{"n_layer": 15, "norm_place": "pre", "qk_norm": true, "bias": "none", "parallel_block": true, "init_std_o": 0.0, "decay_shape": "pow", "doc_mask": true, "dataset": "wikipedia_en"}
Each number is 500 + 40 x the weight over its row's rms, rounded and kept within 0 to 999. Layers, rows and columns count from 0. Numbers have three digits each. The size before them is the row's rms in percent of the matrix's.

# down: layer 10 MLP down (transposed), 256x64, rms 0.335, rows 251-255, columns 0-63
# up: layer 10 MLP up, 256x64, rms 0.327, rows 252-255, columns 0-63
down251 096:446521583499448505484520547499466483486512506480422460475447529514449524510560437469524503508509540465448396564538504570521463487505522525525491451509483489487498498513540467549606517530411483
up252 081:529535471477473472499474475455430518494501561351487486470503503479594474515508563533508538468511529508526504482441464534568587529462502510510476587519432498453504498453534512476485517507504466
down252 087:425493557481515526511487545541564446447495533610522527581477553530473503500454507441551544530463532488460503454545495486490500468474466542543512524478489392532494519544494543444477498541450504
up253 095:444542428492494523482474514431504489458456499506535524516499539485536523441480455475559493431443396511524565539480522484405522465433471514504551490420476524550429520499507516484564507500487518
down253 109:601498463518501518482479474530548423442465522519494535549535497557532503481492510538492533566544499562571469461478472534497525442464447470536484456473499526384473535529458485454429461507472511
up254 123:481539455452507532516488456431473469599538535468522532504477492498562492515543501535551571475471520462515532437463585463486466508469484502460514491521522537450573465428572498442521530523479426
down254 117:442496501549480482539422495507527508535528557480464476484469510523480494454600530493508518473494638488429576532470525540521520549503561513470467542549567470514510438468527502448526482496489533
up255 103:457445478542452517501565493458452441487503515516530440518447477435521448431461518503521481493537440410517454468552516535460472520481468483479463543517543487533503420518456537446448550535564538
down255 093:475488469516472498547473457480551527517475600491491440445422526502503483527520479507488439496448511570427474537514521532501476502516440508457496478508479469523472568517440457555471581428429558